Weights of a small GPT-style language model, trained from scratch on English Wikipedia.
Size: MLP 1024 SwiGLU, vocabulary 2048.
Architecture: RMSNorm before each block, rotary positions, untied embeddings.
Training: a variant of Muon for these matrices, 571M tokens, 8710 steps.
Each number is 50 + 15 x the weight over its row's rms, rounded and kept within 0 to 99. Layers, rows and columns count from 0. The size before them is the row's rms in percent of the matrix's.

# layer 10 MLP down (transposed), 1024x384, rms 0.0329, rows 208-213, columns 0-191
099:33 49 50 55 58 45 54 81 55 29 65 38 49 36 36 34 52 57 41 48 66 37 65 47 47 11 51 34 43 59 27 30 43 21 46 68 48 68 39 65 54 55 22 78 72 51 46 29 46 38 64 66 15 31 33 51 62 38 46 70 92 51 50 51 52 65 57 47 56 35 21 26 56 47 22 51 36 43 36 39 63 51 32 51 44 43 57 36 38 43 38 36 42 70 46 61 58 70 39 61 51 32 39 53 35 55 58 75 44 45 32 38 13 62 19 74 51 58 89 51 58 46 32 28 56 69 19 45 75 45 81 62 57 43 47 40 50 50 34 48 50 66 32 39 27 66 47 50 68 40 40 60 47 42 46 76 39 67 49 67 35 73 63 67 68 73 53 35 30 99 34 41 44 02 62 49 35 37 24 31 56 34 75 42 34 70 29 41 50 44 32 67
094:44 40 52 50 57 72 27 34 39 68 35 49 35 43 56 51 29 48 44 61 53 71 50 52 34 35 42 44 45 40 57 50 52 39 63 35 58 44 60 29 60 77 42 44 51 26 42 50 37 79 31 23 53 76 74 58 66 40 49 49 31 57 49 57 45 76 42 29 51 54 38 28 58 65 20 50 43 34 39 42 46 30 62 51 56 54 57 62 63 58 44 20 61 69 53 76 60 44 69 44 54 36 71 60 49 48 47 28 52 55 64 44 32 62 69 37 34 47 74 60 51 66 49 15 45 32 44 16 38 67 61 52 47 51 60 57 51 45 35 52 42 64 14 26 67 52 20 09 60 45 42 47 52 33 54 48 49 41 32 54 34 80 57 24 16 19 51 67 55 18 39 44 21 46 40 79 30 39 51 61 40 48 16 55 33 38 44 42 60 51 42 87
101:45 40 85 23 58 34 53 64 43 51 42 58 44 61 61 53 37 80 26 40 62 35 68 71 45 51 39 47 56 56 37 57 80 47 33 29 48 64 38 28 36 43 36 49 52 70 47 44 67 52 39 35 63 56 44 63 54 52 56 46 87 46 47 47 67 65 54 27 64 42 31 68 31 69 50 59 64 18 39 77 55 34 61 70 44 53 40 55 60 32 47 79 59 86 32 67 57 36 58 52 48 40 60 21 42 39 36 36 28 65 48 52 39 51 37 62 62 28 57 84 40 46 60 65 59 43 66 43 87 27 55 45 50 59 76 56 82 70 45 47 49 87 52 46 63 40 51 33 83 44 54 43 58 53 60 42 68 43 73 73 42 44 74 72 43 58 55 33 58 48 33 51 31 74 69 48 37 56 46 22 43 18 63 57 54 51 51 44 49 44 48 48
108:66 16 51 61 34 70 81 40 75 40 67 36 46 38 60 58 47 54 43 55 47 52 57 44 46 66 31 41 49 29 53 38 53 52 65 50 54 32 37 71 46 44 32 79 34 47 65 42 45 57 47 62 71 39 46 55 50 31 66 35 38 53 64 56 18 67 50 57 77 68 29 41 58 43 57 74 71 21 32 46 49 40 10 71 32 33 45 72 42 52 51 81 34 64 24 55 37 40 67 45 50 74 21 55 46 28 62 55 25 66 56 61 51 33 43 37 66 45 51 35 57 62 39 25 43 44 55 38 58 51 45 40 34 34 46 53 58 51 33 44 64 48 18 51 31 20 55 38 59 51 56 50 52 69 28 50 38 52 28 56 55 48 43 56 43 28 46 37 27 39 58 59 50 61 35 29 39 60 43 47 49 23 58 75 63 83 37 48 22 34 46 42
099:78 74 41 16 55 46 38 48 30 44 62 32 70 60 52 42 42 35 51 57 30 70 51 45 26 51 53 60 70 53 47 58 62 53 81 36 58 69 44 66 65 30 35 60 42 33 49 32 07 43 61 44 39 43 53 52 60 57 28 40 60 62 32 60 57 32 47 53 42 40 43 41 26 44 40 41 57 80 50 69 53 48 40 54 21 23 52 43 42 47 50 54 25 42 36 52 56 65 42 34 70 72 55 16 75 54 37 42 73 32 23 33 60 46 56 32 39 65 56 61 65 64 71 46 57 64 02 51 48 36 47 45 53 64 52 70 51 49 52 54 82 78 36 42 63 46 46 26 50 48 35 89 30 59 60 72 52 74 39 42 47 38 56 58 57 62 42 49 38 45 67 43 56 64 21 33 51 35 50 69 77 67 53 65 18 12 37 44 66 70 17 79
097:50 65 53 68 44 59 50 56 38 55 67 81 64 65 38 55 55 57 50 44 58 58 55 37 54 52 30 34 50 55 66 53 32 36 28 36 53 44 35 65 67 71 47 25 35 58 74 65 52 78 68 83 47 53 47 15 54 68 50 44 53 46 83 79 54 42 15 25 54 45 57 29 51 63 36 40 28 63 60 64 10 64 83 26 55 47 52 56 34 60 34 62 50 33 29 65 51 57 33 79 62 68 55 37 76 72 44 55 57 58 42 38 41 31 63 23 26 58 38 59 52 31 73 50 41 62 55 49 29 42 53 53 54 68 68 46 45 35 72 51 63 52 19 46 31 38 43 36 18 40 57 41 49 43 59 56 38 31 35 24 17 75 58 30 34 60 62 77 81 30 62 40 59 72 63 60 35 39 40 28 69 61 68 56 53 43 76 30 54 54 66 84
# layer 10 MLP gate, 1024x384, rms 0.0606, rows 209-214, columns 0-191
093:37 61 38 43 52 66 44 38 51 47 81 56 62 59 39 27 52 71 50 59 46 52 35 56 48 43 59 53 55 63 74 64 89 80 70 67 46 26 41 57 37 66 40 25 49 60 35 51 69 50 43 60 81 41 37 60 41 59 41 49 74 49 07 54 57 45 68 69 25 47 51 69 54 85 49 67 50 45 22 78 33 51 37 44 43 48 42 53 71 68 41 63 32 25 83 31 94 34 48 33 82 48 49 13 41 66 57 47 49 51 51 81 47 49 54 48 50 45 37 60 63 62 49 71 80 50 48 68 50 53 61 76 18 56 69 73 71 42 78 85 59 29 40 62 44 69 59 32 52 72 79 59 42 64 39 59 20 51 59 28 61 43 43 53 57 45 57 29 52 63 58 46 61 38 57 52 60 84 57 51 62 49 63 50 30 64 29 47 58 54 70 56
099:35 23 65 34 64 57 48 30 49 84 36 59 76 55 57 48 65 49 51 43 41 58 42 67 58 37 64 55 56 28 51 42 47 71 39 10 45 74 90 61 39 50 49 71 63 54 29 41 34 60 39 39 70 72 56 57 70 46 42 37 56 38 27 25 45 44 52 28 50 52 40 33 45 55 56 53 63 59 63 46 55 54 31 61 72 57 66 39 51 42 59 48 53 47 24 48 70 77 36 41 57 76 64 52 36 24 38 32 59 18 41 41 82 57 48 74 40 36 64 31 55 69 37 34 72 43 42 53 55 39 29 48 61 59 34 58 44 47 52 69 36 67 39 69 72 30 43 40 49 64 74 18 64 52 76 54 32 56 44 56 74 64 52 50 27 45 40 58 44 30 30 67 20 82 77 77 53 57 55 44 34 69 51 72 54 49 37 66 88 56 55 77
105:58 50 48 37 45 37 64 49 61 34 55 61 49 52 58 77 58 39 64 51 45 55 60 55 43 30 80 52 34 55 49 51 66 68 42 65 74 73 26 39 20 62 29 41 36 56 53 55 55 42 60 70 53 42 64 45 61 44 44 34 46 34 45 84 37 50 28 71 32 47 62 15 62 50 27 40 47 77 45 27 35 40 69 45 31 70 40 41 20 28 47 17 49 51 30 58 35 44 40 20 49 64 45 61 62 67 49 82 59 70 51 54 62 49 39 67 53 54 31 81 56 30 55 71 19 47 17 57 39 34 44 37 46 22 38 73 60 40 34 76 51 19 46 53 54 19 58 38 42 33 54 65 62 50 62 57 46 33 40 46 73 66 41 47 39 47 32 44 71 39 49 34 55 36 59 47 53 57 37 34 47 71 32 50 92 57 58 57 34 66 42 35
102:56 43 56 72 50 49 58 63 43 71 28 34 74 53 62 52 29 56 62 41 58 51 41 70 58 64 82 49 71 76 43 63 50 54 50 63 22 33 73 63 47 53 77 53 36 32 59 51 51 54 63 51 64 59 47 25 85 51 29 56 50 35 21 47 68 41 54 44 65 46 51 48 38 63 33 46 78 33 29 67 55 65 39 44 36 66 30 65 41 37 62 49 44 37 35 36 48 70 71 79 72 51 57 34 62 47 68 61 62 51 54 61 69 48 46 56 46 60 42 35 52 57 48 48 22 11 59 37 70 66 41 66 69 59 31 42 37 51 27 37 50 19 28 46 48 24 27 68 66 77 68 43 47 29 47 44 61 47 42 52 52 39 67 23 39 47 38 54 43 56 33 50 28 34 48 69 49 48 40 37 42 35 28 62 50 69 74 72 44 34 58 34
098:55 40 47 56 48 38 52 53 61 46 65 12 64 38 63 50 62 56 24 61 52 66 31 47 51 66 66 44 17 52 28 59 45 39 47 55 46 39 90 51 50 74 58 58 39 50 41 51 46 53 29 64 60 57 47 37 27 26 22 64 66 44 60 38 48 38 55 54 39 53 41 32 69 36 57 44 49 71 16 29 47 41 59 39 37 62 64 55 44 38 31 57 51 52 67 66 43 33 62 42 49 53 52 66 25 36 70 36 47 29 32 80 48 55 60 56 90 42 43 68 33 33 64 47 39 58 45 76 58 39 61 46 26 31 42 44 41 58 43 52 56 60 44 74 39 38 41 51 47 43 27 64 64 37 38 58 91 25 55 41 42 28 42 53 71 55 69 46 29 29 67 60 24 32 42 56 25 57 97 55 47 59 56 62 29 49 63 81 71 37 61 26
108:28 64 30 62 46 78 64 87 29 75 63 68 36 90 54 46 51 45 31 81 42 46 69 38 39 64 50 40 31 68 52 25 39 44 65 47 45 52 29 18 73 48 51 66 38 42 62 28 52 37 59 64 53 22 42 47 43 55 31 62 51 48 46 58 70 45 41 53 35 42 45 64 22 39 47 24 48 36 66 62 37 51 67 63 48 40 44 58 38 39 59 41 40 23 30 51 50 40 38 51 27 56 44 45 13 38 63 64 62 50 54 60 46 55 57 38 47 69 41 75 51 73 48 61 51 52 55 69 54 71 29 64 59 84 80 32 50 38 34 67 40 59 44 73 58 60 54 21 28 43 59 42 54 65 62 28 52 76 50 28 43 31 37 39 45 53 49 68 62 33 17 49 50 41 69 38 61 38 77 32 49 24 75 49 20 41 68 46 18 54 54 34
# layer 10 MLP up, 1024x384, rms 0.0625, rows 209-213, columns 0-191
099:42 44 43 60 72 47 45 38 78 65 39 72 54 39 52 71 55 75 65 85 51 40 44 52 32 45 45 58 66 50 46 53 50 36 63 43 61 85 65 46 51 38 24 33 82 42 89 61 44 57 72 18 40 37 50 51 64 70 72 36 42 64 36 55 59 67 52 69 41 41 72 32 30 43 15 17 42 58 60 52 67 68 39 67 67 27 28 51 49 63 46 25 40 68 55 76 36 64 69 81 42 61 38 66 37 72 54 64 59 82 48 42 50 42 39 89 52 45 25 21 37 60 52 68 42 37 17 61 42 52 41 91 23 33 22 66 63 64 23 54 35 71 47 41 28 48 53 50 60 60 49 52 66 47 46 41 21 20 31 57 43 59 48 48 63 40 41 46 51 59 58 40 40 21 47 50 39 44 63 71 58 52 44 38 29 26 43 64 30 47 46 71
102:57 52 53 62 45 36 41 51 82 32 49 62 48 85 58 46 43 29 69 41 52 83 48 37 52 65 33 87 72 56 51 55 52 65 79 44 51 49 52 30 36 41 36 40 06 65 33 45 34 69 42 45 40 14 61 42 54 51 44 31 63 46 87 28 47 32 49 60 34 62 26 65 29 57 19 53 52 52 33 60 48 26 20 70 61 47 38 53 50 57 72 61 49 67 31 46 63 74 47 50 51 45 49 45 23 45 47 70 51 58 51 58 56 75 73 36 25 63 25 63 57 41 55 53 35 49 47 66 47 66 68 62 50 41 60 48 70 64 52 42 32 65 56 64 47 42 47 57 34 59 54 55 55 70 46 37 29 41 55 40 82 42 70 46 63 75 61 44 47 49 66 34 35 77 59 44 33 37 78 26 32 31 76 40 34 48 14 43 30 69 20 51
111:65 65 26 19 36 70 62 49 46 46 63 33 30 49 44 36 60 64 47 42 61 63 72 59 55 44 47 18 56 35 85 45 17 60 36 28 16 65 39 76 68 66 69 60 82 52 79 38 34 57 25 28 55 43 46 45 48 59 55 51 36 46 43 45 27 40 38 49 65 72 50 65 44 54 43 61 60 46 78 55 42 47 69 41 27 19 54 33 51 66 47 46 47 64 69 22 79 72 63 62 52 59 25 77 44 39 31 32 32 67 55 37 41 43 75 49 53 56 59 62 36 65 44 50 59 53 66 57 43 44 40 70 69 41 34 64 42 43 46 27 59 46 84 72 50 53 59 75 43 38 64 27 49 54 55 55 64 58 31 29 50 70 68 45 49 44 41 68 46 58 69 38 37 63 53 10 22 61 58 50 77 39 46 60 31 51 26 34 46 29 57 63
101:40 46 50 70 41 58 56 54 45 67 02 30 92 58 44 31 59 89 50 58 56 70 18 42 71 39 75 55 52 74 60 43 40 65 53 47 58 28 72 32 46 64 50 39 37 72 43 44 62 30 40 43 49 35 57 39 41 47 29 59 48 54 78 60 69 74 48 69 39 60 30 57 30 40 56 64 43 80 41 36 52 57 33 58 21 31 58 46 53 56 40 49 57 30 34 48 40 56 55 77 52 60 38 47 43 78 48 68 63 68 22 58 53 39 64 45 43 30 40 64 53 66 54 55 64 23 34 57 45 42 35 79 49 50 60 52 69 73 63 59 60 64 58 39 50 43 50 31 46 56 37 41 71 49 57 75 13 55 49 34 37 64 61 67 75 38 61 36 51 51 48 55 61 62 50 22 37 53 38 35 74 80 83 15 50 55 47 30 38 68 62 19
104:44 86 74 35 58 62 53 48 48 60 28 35 12 46 52 46 58 44 26 06 62 43 46 94 40 58 38 36 42 58 61 57 55 67 57 59 51 29 57 67 40 33 46 56 47 15 37 26 28 34 38 46 43 33 51 65 65 37 71 47 37 55 68 37 39 41 46 78 61 81 75 37 36 53 54 46 63 39 54 58 43 48 32 61 70 70 53 68 60 44 42 61 32 30 58 40 83 60 56 43 42 64 46 26 49 32 52 30 54 25 67 34 62 38 35 55 62 78 69 41 44 69 27 61 50 39 58 80 35 48 56 49 52 61 34 45 63 22 44 62 33 65 46 64 40 71 32 43 68 43 57 13 46 62 66 72 43 30 79 42 60 71 44 72 51 51 38 29 65 63 54 70 39 34 40 37 59 43 44 50 40 44 57 41 47 33 40 43 51 60 72 44